python train.py --n_layer=12 --d_model=384 --n_head=12 --n_kv_head=3 --head_dim=32 --d_mlp=768 --vocab_size=8192 --activation="swiglu" --norm="rmsnorm" --norm_place="pre" --norm_eps=1e-05 --positions="rope" --rope_base=100000.0 --rope_fraction=1.0 --qk_norm=false --attn_scale=0.177 --bias="none" --tie_embeddings=false --parallel_block=false --init="normal" --init_std_qkv=0.0255 --init_std_o=0.0255 --init_std_up=0.0255 --init_std_down=0.0 --optimizer="soap_variant" --lr=0.00166 --beta1=0.95 --beta2=0.99 --weight_decay=0.0 --lr_head=0.00613 --warmup_steps=200 --schedule="wsd" --decay_fraction=0.748 --decay_shape="pow" --final_lr_fraction=0.05 --batch_tokens=[32768, 65536] --seq_len=2048 --doc_mask=false --train_tokens=381500000 --steps=8180 --dataset="wikipedia_en"
Each number is 500 + 25 x the weight over its row's rms, rounded and kept within 0 to 999. Layers, rows and columns count from 0. Numbers have three digits each. The size before them is the row's rms in percent of the matrix's.

# layer 5 attention output (transposed), 384x384, rms 0.105, rows 29-31,60-62,92-94,124-126, columns 192-383
083:539475495512508518487480527511501511458478513500512504495482528460497490547481455526497433521550546495485501464523499512462539511480523469495518467519503517461450504473510518507539477531483517518508484525501503493527513540544471494488477495567522498524505474500516509481514510494504479505489491547546483468514473482504545501484479543503496519542514513485488491509520494537474532511474513504486503519490511521454469486527557562471474523454510482491503482499463527513484526497478449518513519524524434487486504507532546520556523475512509503533469498495482494495494508518537496463
084:504550523521439449484529471516502470546503539497526546488506527484465490517478497511496507508455505468512494495488511460514513529499485487469509553475483512459481484514526474496506485506485514568523509430517438516517484483492496499496526502467484509493465504471516520491560463513486488504525478493522491519503538498522469506504473474491473500510499477507553482522510494449474498466464531532489479510473472510540507491550447499518482477488492521544526484511515495484506495508539476493504535464540504473469522481523527449509489484514499498508487547512459521485510509518462535504
084:495489535509497496487481497487500524484449494470474498456519526472495487497504503456477537525489555519534469507515507494523510543506500512486438530515493481534465478517481527470517545473515484464508523498467523506517480506519511483456520543531514510489515522502502525516457498490478537504517480487491480508536507497577528496479490534488513513458486435534483482532492526482460460508459491523491446519489528552473543469486496470478473510530543512493497508510483481527527476502482502535477528483538530539557483435465501544518471505478506492511513512528499548507488509514564538505
079:503498551502499490511513471488461470490502521464479494505476503521491505518488478517527490467504465485536457512470524495479475482481512459463487512554454509480504505524508483489493490473459472512480446518532438496521507494466507436518488485463511529488544467533500503499507536461481521507476521486533488540481480514500531472483558493502460468479489507518473483486520467504508475442458512519505484464481525523502491548494501488491508532502476502470506467497490475505506524540530519499487469488524538505502528524491567481518533489518450472495498478495484509504473471510513505500
082:509504553505470503484499509470492534475510483522488474487528520503453506566515458534481547481479471467513527523506513485532554507517500512525496542507489534507541508503491486555472521473489500507492528519500498490516480466499566465488491533516489477550509524460500498523488505482513534488545479506452474493485504523510494524526507488510505483506487462493520450477503484497496526478497461477497493522474488478504536494518486484509476475527526447526478535553487504494436508498488511483484445466522573496512498472457508484460476506484534523547497450521508503474462492491508480520
079:491443501473496505520478543512473528501549441490506459505512504506500497462541521489507508478509487519525434512494514526507504490538496493519505516504498541512503503507452495481519485506478521479481500453499510511524517477504520495480520490517491497509511443498485506514474528496535487507444470478555509471501522485471545473512525479483509478533476499543479518497542481512496472493531522524515494517455537498473526530481492507499520488518503458478491500499523463511484518512516482518466469511526501502455517556475532463514546525519474502493528525524466496468476502574481501486
139:526496524546530496528554524528524519533473513510510463493476465518545489541497493524483478503476482508513488526479491469463472531470433472523546495507471487481529521548502501493545524504479508469524500452516532507532473512492500496491520461482461480520554533504507543482481452499469488543482490496481483480500527470506485531545500535477499495493511520514486504494458494518494538493531469498556482452542491491510511490504526475457485486518525456548516524479488509457539478512489510519500551505493487466522518476508460485495451512481516500536481523503508522502507492528472479545
135:470506513549491461498530500551491471526539509510469513520530522536515479475492489452494512524467484537510474538486498496514456513492494508531495527493489479516521482539489489472515490496502479490496495483461497503464536453477478463497492505418501486503481511516520501486511503532473520523505463493480539517452496490506494511497557478497446475432487482520530508471514522466521462414495537516498472454552475494500528487495499472504506470486472483497492518468546481507526508512517520521494502489484536480489492502526435505479502525499479475493509474506507472477498487518495461529
144:508516485507510487518482521491441514456482488463480441515552498526519511474491509510493477523492518488461512526517452522523487507525514465537486472538494506530490523517503512479509537470505490505443487541500547506489522484487459479483484509502517477534486519471474489523451470508465507506527469500443530483521490492501542480482507451555549485495508491518517486463476508505563509505488497495541523475540486491506431533527531507523477509513491473513489486529505522533509503495482536485525457496472526540522477528497473544528497571493489528518474473479497464471499504502514492503
073:484512499480484499492461496472467444480531511493493511506531489474517493465474528463508508487531517502494502511526490545526459508539526523487512489506529502540477515497514510523453477485534575518522507531481492515473509450498516523515526503487512491498464457501526490500524562515500504449508499529500510466527496498495471481505480478513479513503517462496489482510474541479496472522532500534480535522437479504484510491499454513526524476490478553493482513533518469488470504431522479498502462486478531514471504487447490505462515503474503497492515489472493483489488509464449534457
081:519538474504525534491494482457533501503499521458547480496489454499482529459517538505536496522539492471523459496479470497471459455495474505442557486522495502497484451468496515489536530503517534469469474473505511480474480504501488529503500492509483520510516509484477532494516464464529459471493540501504501496540483489490481525506472502520515542512480517472488525541484496522524478580524486456508495508502487505523470544490469494493533531532510545505483503485477508465480490475442505492504513493447476523523476511521499517441490463466494503436519541478482507521492505485471537460
084:490501516484511497482534512472531514506472495527449516490495488453491539500473512482492518483545489541511475450506508526469527499481502505471475487530534492489498469448507519524496555529544430487532507455486471487487472491501556534520510493506471512530494509511495484492512493509501502486470516530502481492483500548493477464511503529453494530493500518487485508514497486504471524515502492477444532534465504489510567456491490472490508516487463539495476506460507526437487490506545515470445539501483493504524490492496498505515495412525486473500514485503481520528518534445553503473
# layer 5 attention value, 96x384, rms 0.113, rows 29-31, columns 192-383
091:503535498509521487498526510478493496483507512479543505532485477545515483503533530480510468476473508485486498505519544514502500488533573540532487522502538493507535466518496478532450483507485539511487541539540483444532499495487567462518496478526461517455504513486506482513497490478495505520490497502462492479495548494473543514521503503483509499524495551460476520541478462509520549551465470525494557499504524543542479517509517509542485505504472512489486487531511504506552486504573483527483494491523469525484496513492506523462503442498485483520452466490502521495501456522470533553
096:565525453497549557438486482500490474488496479509476503479491517475505474500501475518493482504498521514549502518523530494550530483500514507488468521499479496494516499513535498516444535507497502508498502509493497532512483515494473516487466503514514537485500514501545518537535503477509498507507536518520488490478514510496488514505523482557490506512515566493492495526520510518449521515495519501486482469502528519503453508506487503539512542506512519508524523451480509542558499519486481498495547502538514512497537508520491487497488487479521547504473495503496545482479510510522484501
090:529480515458519462498522520476523530512497534562512477448484485489502536482535496519514458494518483470516503482513511511432475526575545509469497503485493480504510524529520539497525460511492482502504526506535540462464501515571500529474468501488470476467479474523488454566477515483562488477508473483522462516492520489500488504508503489489512566452503534467507512480520485448526503513526535488514553499546517479498480509491490491470498473505550521525521502506536530513490496433491507507480495500522520460508516515495491459491470528459483526507515475499541535493490428486524468482